Part of a small language model's weights: 19 layers, RMSNorm before each block.
Each number is 128 + 32 x the weight over its row's rms, rounded and kept within 0 to 255. Layers, rows and columns count from 0. The size above them is the row's rms in percent of the matrix's.

# layer 14 attention query, 256x256, rms 0.127, rows 170-196, columns 0-127
size [ 93  99  98 106  99  88  79  90  95  97  96 100  95  98  89  91  98  92  90  97 104  96  97 100  94  95  56]
[[130 160 144 114 126 116 124 107 116  98 139 104 127 114 148 152 113 110 154 159 140 125 160 169 113 115 168 158 138 173 134 136 199 124 135 127  69  81 140  56 151 150 198 153 163 130 129 139  97 156 129 166 120 106 162  47 112  98 211  56 174 119 149 100 176  76 143 115 137 199 169 117 147 200 124  66 142 109 146 174 140  96 110 147 136 167 168  76 149 109 200 140 149 130 169  62 110 100 142 147 138 116  98 117 121  97 190 128 106 180 152  99 105 153 111 147  95 120 116 111  86  91 165  89 100 121 133 144]
 [ 99 145  90 125 137 104 108 125 134 156 144 144 171 135 138 112 140 108 125 146 166 168 117 105 193 132 140 141 131 147 162  88 116 127 103 155 114 127 167 118 155  82 139  99 139 156 140 114 181 166 107 190 120 110 149 180 181  90 120 111  99 156 177 146 137  66 149 181  88 193 113  83 104  92  95 130 126 142 153 113 135 159 137 148 170 181 151 165  58 154 167  98 145 137 209 180  68 131 132 108 173 127 128 159 125  95  91 116 123  89 129  90 113 181 143 130  71 121 171 144 153 140 190 156  80 122  46 134]
 [104 116  98 103 105 185 119 105 140 104 149  95 102 118 127  76 102 135 142 113 179 142 147 133 140 131 134 152 139 156 156 153  67 125 123  80 158 140 157 133 102 145 141 109 122 147 122 109 136 148 108  88 111 121 114 119  83 109 110 160 152 125  96 121 181 173  86 121 158  87 186 154 108 118 157 119 177 192  85 132 177 156 113 114 129 116 125 140 130  80 154 114 125 110 110 155  78 160 104 181 130 109 149 113 139  63 175 131 145 171 145 126 113 143 114 100  55 201 107 150 125 110 130 184 128 181 134 143]
 [139 154 129 191  97 154 114 132 140 169 128  96  91  92  89 142 102 118 153 155 107 104 109 117 112 105 107 106  95 119 199 135  96 108 155 147  83 123 157 137  74 124  88 115 125 133 134  75 200 113 147 114 153 146 134 151 148 123 127 119 139 147  65 156 148 159 110 167 132 138 132 157 130  88  95  21 131 147  80 155  72 142 134 115 148 129 109 134 136  96 147 108 140  89 106  87 163  89 188 128 112 126 136  98 138 137 144 153 150 163 144 141 120 128 170  97 131 134 161  35 113 139 106 100 180 136 132  83]
 [150 102 112 109 143  92  84 145 170  54 102 119 122 151  69 156  94 167 154  77 184 105 119 129 103 110  50 168 149  54 107  95 154 122 101 123 142 113 117 162 122 117 111 174 124 111 132 136 105 103 127 116 165 187  88 164 133 111  65  90 111 147 140  71 125 138 123 115 114 103 152  99 116 156 132 171 131 118 148 130 106 145 114 135 153 121 148  36 138 145  94  81 115 120  77 138 126 135 130 163 164 127 185 135 182 121 147 140 102 129 132 141 142 175 107  63 105 119 130 101 118 154 156 118 163 114 102  62]
 [157 146 187 170 107 113 186 139 114 159 160 126 138 138 115 186 153 111 111 158 183  95 104 168 155 129 148 154 104 168 138 132 151 152 109 117 141 163  86 106 176 143 144  91 122 139 189  64  95 173 140 121 147  93 169 127 103 139 113 138 129 148 155 173 111 117 139 122 135 161 125 117  84 111 137 122 110 131 119 150 132 167 144  74 123 124 102  72 152 194 121 159 180  91 140  93  80 189  98  68  67 128 145 108  90 144  74 110 160 106  86  98  92 116 102 147 127  69 117  88  88  99 148  98 126 152 204 182]
 [154 136 118  99 137  88 192 136 145 178 179 156 164 121 108 173  86  98 112 156 130 131 139  63 110  83 117  91  90 130 107 149 164  96 137 137  98  94 122 119 145 169 143  89  83 144  92  83  93 134 123 148 100 116 155 105 149 133 160 104 144 104 156 133 188 162 117  94  95 166 108 106 139 119 147 117  94 196 165  82 133 106 137 148 149 143 125 148 119 100 121 109 143  80 117 163 165 133  89 125 129 113 108 155  94  92 169  60  82 143  96 104 144 148 158 178 188 154  61 179 125 177  66  94  94 185 166 172]
 [115  99 117 123 121  94 147 105 116  91 117 187 176 204  96 163 160  84 127  57 156 149 103 103 140  89 111 129 132  89 141  98 175 141 103 131 106 146  91 115 199 206 148  96 128 142 107 119 130 148 207 154 106 110  83 147  97 100  81 116 116 130  94 166  84 167 159 114 116 158  89 132 137 135 110 151  97 176 136 106  95 128 118 155 112  83 123  88 107 132 126  76 155 144 149  89  66 154 125 176 150 176 138 145 120 152  60 132 104  69  65 151  72 115 145 147 135 143 119 149 146  91  54 107  69 204  69 138]
 [109 133 134 114  79  95 119 109 194 121 166 112  94  91 134  75 155  95 115 122  72  79 149 140 103 129 111 170 100 209 107 121 140 130 185 121  77 121 110  42 111 157 190 121 110 165 131 181 130  90  91 105  66 183 132 151 136 151 144  98 146 151 163 140 159 104 187 137 123 111 131 125 146 141 133 128  98 135  92 145 125 131 127 136  97 179 148 108 152 113 129 139  95 117 109 111 173 145  95 129 130 141  86 134 139  83  57 201 176 138 155 164 171 153 133 140 127  81 120 113 145 177  60 110 118 157 134 132]
 [102 165 111 126 117 121  93 179 168 117  62 132 155 153 155  98 152 161 145  76 117 119  54 168 187 145 140 131 160 164 242 111 113  90 124 152 116 117 120 124 108 120 100  88 148 180 154 140 138 172  64 148  61  96 120 101  59 168  83 132 109  73 115 113 123 107 105 105 135 164 108  81 136 121 115 116 129 155 110 157  98 106 105 117 126 125 124 110 128 129  81  78 138 148 150 126 119 153  72 131 124 136  96 100 170 102  67 152 139 129 144 182 170 128  89 102 114 144 147 141 124 139  75 114 107 133  99 118]
 [142  55  94  78 122 131  84  97 104 119 132 151 118 126  69 113 105  93 134 105 188 104  67 114 111 134 116  51 159 122  60  84 113 126 156 162  97 161 144 128 125 143 123 155 105 107 123  88 154 124  75  86 120 144 144 161  86 160 118 146 140 149 142 122 140 133 194 167 137 109 146 119 137 136 159 179 104 137 161 115  97 124 112 124 141 135 144 151 160 178 192 140 159  99 165 139 106 100 180 149 151 130 185 118 101 140 157 116 156 134 116 102 148 105 100 162 124 155  53 187 165  95 161  95 119 146 112  85]
 [110 117  98 132  73 124 142 147  88 166 137 183 132 110 154 206 124 134 139 148 139 122  57  85 130 154 130  98 158  74  95 109 125 132 113 142 176  74 161 122 121 135 127 140 122 176 120 180 156 116 106 114 129  77 152  59  82 162 131 128 135 109 167 164 158 140 123 150 153  31 130 107  91 147 102  91 124 114 170  92 141 137 188 132 106 123  99 132 113 144 142 175 103 137 155 141 170 119 161 115 134  93 143 160  72 144 122 149 134 136  74 135 156 137 150 148 151 153  51 159 117 100  81 147 131 146 143 180]
 [190 141 192 133 128 140  90  95 141 178 124 106 135 155 147  92 153 156 158 139 158 156 159  97 185 107 132 170 153 151 145 103 138 161 146 145 108 140  88 149 181 108  80 196 151 151 199 124 133 146 137 129 153  98 156 121  82 117  96 167 144 117 112 128 123 169  68 157 163 150  80 160 121  76  91 111 119 132  79 120 168  97  74 140 105 103 123  87 103 113 152 169 171 106 101 163  79 139  98 143  87 119 129 163 183 168 189 114  72  99 144  95 105 149 122 150 138 164 145 129 118 175 155 155  86  87 149 131]
 [ 79 126 115 136  99 189 146 149  89 103 141 106 135 147 113 157  61 110  76 107  96  56 157 129 167 105 132 140 103 186  62 121 152 154 182 134 110 146 150 150 109 158 115 133 145 162 172  98 134 124 116 113 164 156 106 135  94 169 175 112 124 217 124 153 146  87 144 194 110 145 151 129  75 128 110 110 132 127 116  89 184 150 127 135 123 113 120 144 148 107 141 172 118 135 125 169 129 120 117  50 105 110 105 176 116 104 151 142 141 168 225  86 165 139 136  87 138 131 106 111  96 163 109 148 100 121 151 177]
 [180 137 182 143  86 128  91 174 105 120 122 129 123 118 133 130  94 128 101 111 176 142 182 166 123 148 109 173  90 144 113 163 118 100 149 127  95 180 146 170 132 120 115 107 121 156 116  96  91 149 173 135 176 104 107 131  89 134 146 140  88 102 159 170 115 176  69 128 133 174 162 159 162 119 109 133 146 158 142 200 117 113 124 109 178 109 113 142 137 165  98 157 118 135 107 163 107 141  78 137 150 173 188 140 175 144 149 114 142 146  89 169  85 196 138  93 118 165  89 181 115 103 104 142 123 157 124 131]
 [ 98 122  89 187 112  95 142 183 111 108 147 132 121 139 137 138 167 102 166  87 108 185 127 162 120  79  85 155  85 125 150 143 151 128 162 154  94 158 142 165 124 121 111 152 104 133 213  78 107 137 131 156 149   6 141 163 105 148 101 105  59 201 116 111 151 123 140 147 141 132 111 115  59 112 135 172 136  89  86 127 111 196 132  65  48  66 134 111 107 174 156  99 144  89 113  63 150 143 152  85 112 119 126  79 187 139 108 156 152 134 153  87  74 155 138 119 123 114 165 115  87 126  81 137 122 127 110  90]
 [117 169 131 144 131 172 149 133 133  94 150 155  85 117 118  95 118 100  88 114 122  32 156 144  64 164 158 124  98 153 149 132 101  95 148 128 130 165 114 149  95 145 126 100 135 106  86  98 145 102 164 111 177  83 147 124  98 131 117  87 161 100  83 161 139 122 129 176 101 109 154 182 162  69 122 104 142 149 150  63 183  81 151 104 118  87 114 156 148 158 149 120 134  92 139 138 109  94 155 112 193 127 138  90 103 144 140 120 202 146 108  76 151  45 120 140 184 107 143 100  90  89 156 119 176 136 159 121]
 [133  87  95 111 101 149 119 169 163 168  71 125  77 106  99  99 107 150 161  68 133 135 192 111 143  94 196 127  99 109  55 138 121 123 135 132 135 155  96 153 101 166 129 114 134 114  75 109 136 135  60 107 115  73 116 110 146 100  58 110  89 127 137 125  84 116 138 183 118 164 162 100 110 159 112 152  87  87  97 145 146 154 118 123 140 136 147 180 131 117  79  86 141 148  89  90 142 177 152 129 156 137 123 153 191 130 117  98 103 110 165 115 123 117 118 151 104  75 189 201 136 142 117  96 186 106 137 132]
 [165 113 106  98 117  74 115  60  82 199 120 151 141 175 100 126  83 164 131 116 118 127 125 134 186 120  72 112 168 124 164 158 162 174 109 130 123 182 138  73 148 158 152 114 166 166  79  78 106 128 101 114 117 143 197 123 148 110 112 131 106  99  74 162 123 171 145 152  95  99 149  98 150 148 135 112 176 157 158 162 175  81 153 139 201 129 123 130 114 131 149 129 127 110 150 178 109  82 140 136 133 182 127 145 141  90 171 141 110 178 110  81  98 143 121  99 120 117  60 102  96 118 125 147 101 128 149 155]
 [ 81 157  68 155 131 160 176  80 129 129 170 148 115 118 137 206 106 120 111 157 111 128 140 103 144 120 107 124 201 132 153 185 108 152 117 141 122  75 146 156 118 192 154 170 137  90 124 130 150 138  97 110 137 183 131  72 110 168 101 102 160 117 105 100 115 154 125  78 121 156  54 187 145  90 134 171 187 144 171 124 116 198 125  89 132  96 143 130 155 136  92 151 156 113 117 106 147 162 158 137 147 131 122 147 177 181 130 127 145 162 110 113 153 196 156 168 186 167  75 189  90 142  79 170 162  90 156 111]
 [141 116  90 176 121 109 104 146 147 150 153 157 148 149 169 164 143 111 115  79 124 171  71 139  39  83 133 137 137  98 149 124 147 155 121 137 134 126 173  63 123 127 117 146 143 104 152 118  87 148 121 153 111 145 134 131 178 144 105 132 160 142 142 119  88 131 106 129  88 173  94 115 116 166 144 166 120 116 167 109 158 103 130 109  88 114 123  88 163 152 104  90 181 159  98 163 213 133 140 128  71 116  77 146 164 110 108 147 122 145 181 133 128 146  94  64 155 116 110  86 100 136 127 206 125 110 130 122]
 [155 149 140 115  85 151 128  96 101  45 179  85 124  86 114 119  99 136  93  91 145 138 183  92 113 144 146 113 183 154 154 142  86 127 160 105 103 166 123  86 121 107 190 155  78  71 124 150 151 134 113 140 124 169 100 138  87 125 144 193  92 121 114 155 120 119 114 138 163 157 162 193 173 127 166 139 129 150 195 139 128 145 176  11 128 142 132  70 103 108 143 137 179 112 206 127 115 132 177 132 112 121 166 129  84  98 125 104  94  99  98 149 136 140 155 148 120 171  96 151 108 110 131 188 126 112 149 134]
 [ 88  92 121 160 106 132 100  98 171 140 128 135 154 103  99 120 145 112 158 125 157 115  67 145 123  84 158  68 105 118  76 149 129 118 137 131 171  66 155 126  28 141 192 149 141  53 132 113 110  99  93 145  83 143 121  68  99 128  94 137 124 100  89 162 180 145 129 136 158 181 105  94 109 118 109 134 164 154 118 181 105 186 125 149 213 150 140 125 114 101 117 170 116 158  68 118 143 136 128  79 176 177 131  98 169 156  66 134 106 115 155 138  93 165 111 143 112 176  96 159  81 200 102 110 118 100 115 119]
 [ 86  94 113 163 137 143 207 122 132 147 108 105 125 134 127  80 190 148  85 139 105 143 148 109 153  86 136 160 127 123 141 129 178  62  89 121 158 131 140 107  83  88 139 113 135  73 128 138  90 122 123 118 168  47 179  70 125 126 147 153 135 170  65 143 132 105 196 137 169 120  95 152 103 111 133 117  84 158 115 139 165 135 126  94 154 154  66 134  48 178 172 110 189 103 106 105 128 142 159 146 109 180 103 123 138 178 130 180 126 103 141  70 138 122 128 144 132  90 123 105 181 123 182 116 114 151  95 103]
 [ 72 104  98 185 132 193 178  64  83  51 215  67 101 164 107  94 103 127 119 150 118  86 177 140  68  84 100 130 140 166  85 145 115 145 149 110 117 157 140 161 103 165 125 160 100 160 128 146 152 119 151 157 122 143 177 142 162 179 168 124 116 132 177 139 145 162 142 150 133  99 103 140 131  94 128 172  63  89 139  94 184 126 159 164 121 108 141 211 171 134 130 160 174  93  85 135 153 114 147 149 132 170 173 128  93 118  95 123 102 133 131 129 164 146 142 124 116 160  81 155 143 146 180 157 123 106 143 198]
 [141 178 131  81 111 115 151  88  94  99  98 155  81 121 123 163 114 114 203 133 184 156 125 113 140 168  71  90 107 109 119 155 148 125 126 138 121  97  86 154 131 139 134 139 134 191 146 131 144 165 117 108  82 132 123 108  88 127 158 132 119 109 147  85 119 113 123  68 106 106 119 125 207 128 147 154  65 124 113 147 112  86 186  78 114 181 132  84 141 153 123 134 116 152 115  97 128 126 147 110 128 149 129 121  97 144 131 125  87  88 128 145 103  88  70  83  90 132 109 153 108 124 112 161 156 174 130 149]
 [155 147 162 125  83 105 138 142 143 107 113 112 155 106 121 135 110 116 205 109  80 151 113 103 118 102 156 142 144 150 115 117 127 147 117 122  95 175 133  78 205 155  99  92 131 105 140 125 102 124 125 201 157 112 171 193 127 139 171 142 132 117 107 118 137  88  97 116 160 188 128  80 121 130 152 147 224 140 109 146 118 155 110 121 134 109 124  76  99  87 161 120 186 144 158 122 104 108 146  61  87  74 146 159 158  57 153 105 126 200 145 136 143 157 156  94 113 130 154 109 109 179 105  56 109  58 154 102]]
# layer 14 attention key, 256x256, rms 0.126, rows 170-196, columns 0-127
size [ 93  99  94 100  90  92 113  67  97  95  95 100  93 100  97  77  98  94  88  92 101  89  91  99  93 104 196]
[[158 121 136 170 158 142 171 158 110 143 111 194 139  85  99 150 189 129 127 120  82 125 146 159 148 147 122 129  98 124  97 109 115 134 123 131 141 120 116 126 106 165  48  98 148 145 114 163 179 162 116 146 157 156  62  79  91 133 106 144 161 136 173 134  72 142 111  91 145 117 108 163 103 120 146 147 114 106  97 172  94 159 122 117 161 102 169 122 124 154 105  99 152 158  86 127 184 152  74 111 146 107  99 118  95 124 109 128 124 134 129 195 129 101  90 134 108  51  75  93 111 178  94 179 227 137 113 173]
 [123 120 108 109 146 179 116 100  98 139 122 120 112 147 182 146 121 164  84 152 123 116 101 140  98 145 158  98 152 124 120  82 119 141 130  95 140 117 151  23  82 102 116 114 151 209  72 118 135  74 139  70 137 101 134 126  98 183 134 127 145 127  86  58 151  67 127 127 114  75 152  92  89  85 149 169 182 129  93 130 126 163  77  79 129  60 110 178 163  98 135  99 129 107 114 113 163  87 158 115  63 124 138 198 160 153  95 173 148 255 107  96 101 146 142 105 115 122  91  99 127 116  99 175 188 101 175 120]
 [113 111 154 119 136  76  75 174 145 186 148  77 125 147 103 137  92  71 150 158  58 144  76 103 114 112 142 159 130  83 140 108 134 116  98 102 101 134  94 143 124 107 164 134 115 146 121 134 139 115 115 132  81  95  89 125 116 136 152 147  62 121 104  84 144 120  92  58 132 141 127  77 152 126 139  45 117  81 156  52 125  95 158 163 144  90 170 183 156  89 143 167  99 146 172 119 106  82 149 125 144 126 120 140  85 166  93  94 160 110 125 143 135 104 113 105 154  65 156 129  95  72  77 154 153 132 201 129]
 [ 77 126 177 106 106 129  90 126  99 105 161 184 128 133 120 151  91  95 148 128 106 150 151 100  93 150 148 128 169 123 116 161 121 186 121 175 133 189 176 156 145 117 127  95 154 108 183 116 118  69 153 160 144  96 107 144 148 163 126 142  47  94 139 112 124 108 117  64 100 144 102 114 116 145  71  66 124 109  83 110  86 102 160 172  93 149 106 107 166  86  79 113 160  93 113 122 102 158 141 181 161 136 122 184 115 136 125  81 134  54 105  85 128 136 151 133  61  80  75 145 113 100  80 177  89 136 183 160]
 [164 153 159 122 149 118 141  97  86 158 153 112 145 156 140 107 164 135  94 198 144 152  94 101 143 162 171 168 104 169 122 119 110 160  90 103 152 178 112  77 145 186 125  86 199 167 151  82 118 164 187 154 106 127 168 112 171  76 129 115 105 143 151 155 161 178 117  91 168 118 127 114 136  38 141  69  72 181 171 152 131  95 134 136 149  98 120 146 120 145 155 130 190 142 110  93 127 115  96 119 107 145 133 139 105 114 160  78 125 101 150 143 142 213 177 134 116 147 108  91 152 118  51 154 122 149 105 144]
 [116 127  47 104 170 146 177 163 144 106 142  88 108  80 179 126 158 153  92  68 158 123 144 184  93 147 169  75 185 144 140  91 127 134 122 180  84 130 153 154 114 113 151 130 119 128  76 115 126 167 140 104 101  84 139 130 190  92 114 174 107 102 114 139  98 105  73 117 142 131 113 114  52  97 162 102 125 170 130 102 170 157 122  68 134 133  69 104  93 119 185  77 105 126 157 101  75 190 166  96 155 140  78 153 125 130 113 101 132 105 187 138 111 121 127 124 117 172  98 158 112 125 121 138 166 133 148 121]
 [ 96 106 173 137 198 154  84 169  96  78 118 114 111 154 118 198  78 135  57 105 164 166  99 109 146 104 165 128 147 103 152 104 153 139 136 174 130 135 152 126  89 168 172 110  98  65  93 149 115 111 116 126 141 143 181 101 105  86  79 129 128 104 114 110 134  90 140 174  91 100 109  93 110 147  46  44 136  88 134 183 152 227  72 172 115 131  64 102 135 179 192 139 172 115 120 133 121 118 166 123 111 137 164 122 159 123 127 138  94 121 124 107  91 122 116 139 119 118  88 168 168 113 161 165 100 125 125  91]
 [129 152 119 122 131 143  91 151 117 115 208  82 134 171 130 179 132 128 124 149  80  77  88 112 172 157 117 135 109 177 160  88 132 187 133 170  70 103 205 131 107 143 138 128 127  78 172 148 121 153 135 130 124  95  92 105 163 156 122  78  87 114 143 120 139  92  87 139  88  89 119 127  69 141 130  93 125 146 151 146 151 130 127 163 134 146 105 117 190 126 178  74 142 182 126 110 146 127 124  94  89  97 200 139 113 127 187 183 158 112 152 144 162 175 123  75 160 151  66 154 136 142 117 148 143 113 131 119]
 [ 96  83 158 125 113 142 131 131  78 144 126 135 114  67 129 111  86 125 138 180 156 123 123  93 151 120  71 144 149 136 104 146 128 139 122 107 156 135 146 137 151 178 100 129 126 146 101  84 116  99 111 168 108  94  62  94 120  88 131 132 125 140  91 163 138  98 114 144 109 111 145 154 149  93  99 191 102  90 103  76 126 138 135 119 125 126 170 155 135 115 113 186 118 143 220 127  33 130 159  67  91 129 111  87 146 133 151 131  97 202 176 109 134 127 110 146 145 154 130 128 192  65 125  52 184  96  93  93]
 [153 113  58  94  76 157 137 120  56 111 117 128  82 119 148 105  80 123 123 137 154  96 129  84  64 121 108 147 119 135 163 152  93 132 141 109 118 190  60 140 163  93  97 128 148 149  56 162  65  89 190 159 150 162 124 153 138 153 113 130 152 163 150  73 118 124  99 170 124 145 152  99  99  65 129 140 148  58 147  75 125 106 126 129  95 168  61 124 113  99 182 142 115 126 162 145 124  56 150 143 151 164 104 134 126 111  78 162 140 139 114 142  98 205 147 125 148 103 201 124 111 113 157 148 198  72 149  99]
 [139 120 113 109 124  97 113 144 154 186  93  74 155 167 152 148 192 115 135 150  73 136 164  96 114 101 141 173 160 168 172  72 162 112  61  90 103 144 104 107 130 138 171 109 102 188 159 171 114 119 103 138  83 112 119 108 168  94 123 112 120 169 188  70 146 144 107  56 149 144 180 127 120 113 176 135 140 153 121 193 154 162  67 132 135 167 107 146 112 171 158 123 171 113  97  49 160  83  81  97 145 115  68 158 120 102 120 142 116 179 107 150  62 127 170  89 136  87 138  97 161 106 125 143  64 121 102 140]
 [169 170 139 132 180 125 130 172  98  93 123  86  78 126 119 144 153 143 153 131 111  74 112 175 116 113 176 150 156  89 139  96 153  87 125 139 108 142  79 124 142  78 112 140 115 163 119 135 143 101 119 133 109  43  97 237 127 118 112 133 132 147 129  65  93 155 124  63 113 155  79 151 113 200 108 120 147 149 127 113 169 168  64 111  97 131 131 135 121 127 119 101 124 167  98 152 128 105 121  92 133 165 148 118 185 123 129 128 109  70  99 154 112 152 201  98  45 121 214 113 128  97 180  73 168 106 128 105]
 [129 143  91  93 146 143 154 169 125  94 115 117 197 174  98 121 127  40 123 111  92 126 102 126 102 103 157  92  84 104 161 103 226  54 141 148  98 148  99  89 159 115 174 128 102  75  65 126 115 151 141 140 105 140 114 109  54 179 132 136 174 151 146 122 132 114 125 139 121 123 134 173 191 138 217  45 181 160 106 145  96 105 167 153  94  70  84 121 175 110 150 126  49 139 154  80 200 109 148 116 159 137 113 168  70 124 126  97 206  73 121 145 129  98 171 114  97  73 124 115 142 149 154 123 123 158 167 154]
 [174 142 143 159 111 138 142 132 163 117 154 152 113 133  92 164 119  72 158  91 172 152 141 103  80  81 110  70 150 136  92 158 122 104 142 107 112 130 147 151 131 109 100 136 137 117 133 130  99 160  93  75 104  89  84 143 137 131 153 111 136 112  94  89  90 155 121 116 179 134 192 113 167 100 122 178 106 160  80  95 100 131 128 133 130 147 109 135 125 120 136 123 134 131 150 185 108 116 157 212 163 146 110 143  91 216 136  55 132 121 145 151 146  79 157 192 100 119 167 163 121 139 194 114 111 169 123 104]
 [126 166  77 130 149  80 141 145 145 166 155 136  82  86 138 118 156  65 232 147  63 143 147 111  77 121 201 121 134 135 125 141 102 159 111 174 101 126 164 103 213 116 164 105 161  84 139 156 147 147 187  40 153 123 137 123  99 139 102 132  48 118  95  83 144 166 101 107 130 149  98 158 116 123  72 115 158 125 119 109 166 188 141 149  93 117 114 142 102 109 189 126  94 140 113 152 129 137 165 156  89 151  96 119 115 109 171  88 107  82 174  77  52 152 117 147 155  90  86  94 128 170 106 138 154 148 117 138]
 [124 116 101  87 160 108 129  77 146 128 187 161  81 131 162 118 130 121 157 110 163  65 122 136 130 123 149 122 120 136 113  49  98 154 130 111 109 139  85 113 145 116 122 108 126  83 117 211 107  98 122  85  80 156  84 119 145  73 140  72 106  68 112 115  43 148 111 115  95 115  73 199 108 120  98  85 138 204 137 135 169  74 126 115 166 138 139 106 143 144 128 138 131  72 124 179 108 144 126 142  95 140 118 206  74 150 160 134 146 111 158 106  92 132 123  74  67 111  67 223 106 118 126 173 167 135 149 108]
 [128 123 171 137 128 101 119 160 171 114 118 137 163 111 144 108 157 197 146 120 122 164  91 142 154 123 115  80 151 116  97 132  89 127 122 152 148 165 255 178 191 128 124 153 129 101 105 112 120 130 132  60 125 110 212 152 137 135 171 159  72 127 152  87 121 170 154 123 201 179  88 162 145 106 111 157 153 111 115 186  48 155 149 154 137 161 130 151  86 112  96  69 133  80  79 119 141 144 116 106 171 171  83  99 110 110  65 180  80 153 150 142 110 141 146 156 146 123 166 154 161 172 130 123 124 126 102 144]
 [112  91 113 163 136 101  97  94  73  51 138  66 104 147 149 118 140 102 123  97 131 105  99 163  68  65 106 153 116 136 207 184  90 126 109 147 113 152  39 102 136 170  77 132 176  94 147 132 119 130  78 117 173 149  92 116 146  95 116 119 159 108 141 131 149  75 133 121 103 108 100 104 166 135 145 127 127  92 134 130 120  78 144 133 180 115 131 120 136 125 121 130 114 132 104 179  98 143 124 188 115 124 160 160 110 120 143 182 154 116 139 155 112 148  94  58 148 112 185 114 110 133 211 152 108  60 126 104]
 [131 136 139 231 156 133 117 173 182 113 168 154 122 138 113 131 128 114 138 114 126 105 136 127 155  68 145 108 114 111 116 128 126 139 168 107 102  35 175 138 134 126  93 108 124 135 105 129 142 125 137 110 109  96 109  89 121 141 168 149 142 132  93 134 155 112  94 132  98 172 143 137  51 153  89 145 135 128 138  86  85 210 164 156 117 111 105 129 128 102  74  76  92 178 160 117 142 149 111 101  91 152 125  73 119 158 149 177 139 116 102 166 123  95 149 134 136 101 112 107 173 162  85 113 139 184 122  99]
 [181 124 136 139 165 161  92 126 124 105 147 157 155 136 128 101 160 186 123 129 137 108 178 147  76 165 100  86 192  97  73 124 114 103 156  93 127 153 116 138 111 124 101  83 142 155  98 104  86  86 144 137  35 109 106 172  64  74 138 125 124 195 104 133 108 117  95 164 144 199 126 166  26 181 169 144 121 111 134 117 135 135 166  87 155 165 126  80  65 109  96 126 112 125 134 182 132  77  93  67 115 133 186 155  88  90 166 150 119  85 205 179 110  83 123 130 146  78 159 146 180 121 159  78 101 123 155 125]
 [174 133 154 155 104 103 137 129 120  61 192 151 120 147  97 113 146 168 115 165 192  81 114 136 191 191  88 116 122 164 120 160 131 144  79  88  73 129 143 170 128 113  87 121 161 130 133 142 141 148 145  93 119 170 186 130  97 128 116 139 151 163 118 170 162 107 148 188 144 132 103 117  79 152 149 133 110 132 124 132 126 157 158 141 154 104 159 134 128  93 114 149  81 175 100 133 114 141 157 145 187 135 159 102 127 189 174  36 159 126 105 172 165 122 146 195  86 217  47 153  94 124 125  95  91 131 104 143]
 [158 113  86 123 170 146 154 191 193 128 110 113 178 132 172  58 131 169  93 161 158  52 185 140  22 125 167 115  92 159 122 117 214 130 121 113 114 136 127 131 148 133 137 107 155 185 179  80 149 135 147 132 149 153 179 167 136 129 151 176 131 156 120 180 111 112 152 163 138 120 134 101  62 136  74 148  87 100 115  94 174 156 144 138 128 148 119 159 107 153 159 116 124 116  66 118  90 104 132 138  88 139  93 148 137 123 101 173 133 147 141 178 127 113 133 135 182 113 135 133 134 129 122 103  89 177  68 145]
 [153 117 121 100 178 117 121  74  99  35 145  83  82  82 143 170 128 126  58 123 185 136 120 141  94 156 125 189 159 106 116  87 111 114 114 191 112 164  97 146 129 129  95  80 115 202 193 179 124 122 142 139  98 105 101 165  98 143 116 134 131 176 100 123 111 131 105 136 115 140 157 119 144 141 121 193  80 150 139 105 142 135 163  73 129 138 104 159 147 169  89 143 104 194  97 134 116 118 138 130 124 126 124 183  90 106 115 129 165 110 134 108 117 153 123  84 166 152 160 114 211 151 119 174 160 177  84 135]
 [152 116 179  41 112 127 108 149 131 165 123  99 104 128  78 141  88  90  74 122 130 106  81 120 104 163 135  94 108 143 127 122 154 146 123  98 140 156  76 146  77 157 143 198  93 200 100 120 154 116 137  95 147 181 146 122 132  72  96 111 126  94 151 105 123 124  79 181 120  63  90 122 179  81 125 123  77 153 155 115 122  93 118  87 164 160 131 189 106 114  75 141  42 115  73 163 133 158 106  89 147  91  99 151 103 177 145  99  86 129 109 127 124 139 110  98 143 179 122 115 106 113 135 191  62 151 159 108]
 [186 142 187 117 106 110 105 166 158 219  85 145 156 167 105  73 100 126 147 113 153 189 142  95  95 150 136  75 134  57  53 131 133  59 138 175 139 117  62  57 176  78 158 122 132 139 110  96 109 187 148  94  81 149  91 139 145  93  81  97 143 199 114 105 119 196 180 105 162 157 138  87 122 160 131 108 149 111 124 166 118 109 122 111 174 102 141 146 140 101 157 216  95 145 128 131  60 101 209 105 103  94 162 131 168 137 169  48 152 113 170 119 141 102  97 149 102 111 129 112 149 162  97 101  72 139 123 123]
 [139 108 103 140 138 140 115 121  97 182 111 103 167  80 143 100 100 131  69  75 138  74 148 163 109 151 108 157 161 193 116 111 148 164 131  79 112  67 149 110 131 124 152 131 147 106 190 180 110 119  89 169 169 118 115 117 182  84  83  86 104  94  95 128  99 155 101 150 153 100 187  85  53 133 126 122 138 106 179  86 184 165  95  90 126 152  83  99 107 151 110 129  55 163 157 190 114 153 110  92 107 129 156  99 131 130 127  90 142 162 185 202 190 132 125 143 123 180 132  91 171 133 108 129  98 134 107  93]
 [135  99 116 116 134 154 180 150 149 122 133 158  93  79 128  91 121 148 181 137 101 137 208 185 145  97 112 122 153  83 139 133 128 105 137 135 183 148  51 129 121  72  67 131 119 148 136 134 148 182 140 159 123 155 133 147  62 128 205 104 141 157 155 137 119 145 147 141 173 151 134 115 131 130 143 120 117 113  91  85 124  63 117  85  95 147 168 170 109 136  97 144 147 152 125 130 179 133 111  88 116 112  67 105 138 112  97 103 185 139  84 164 139 121 120 151 127 117 170 136 108 122 165  91 149 101  81 190]]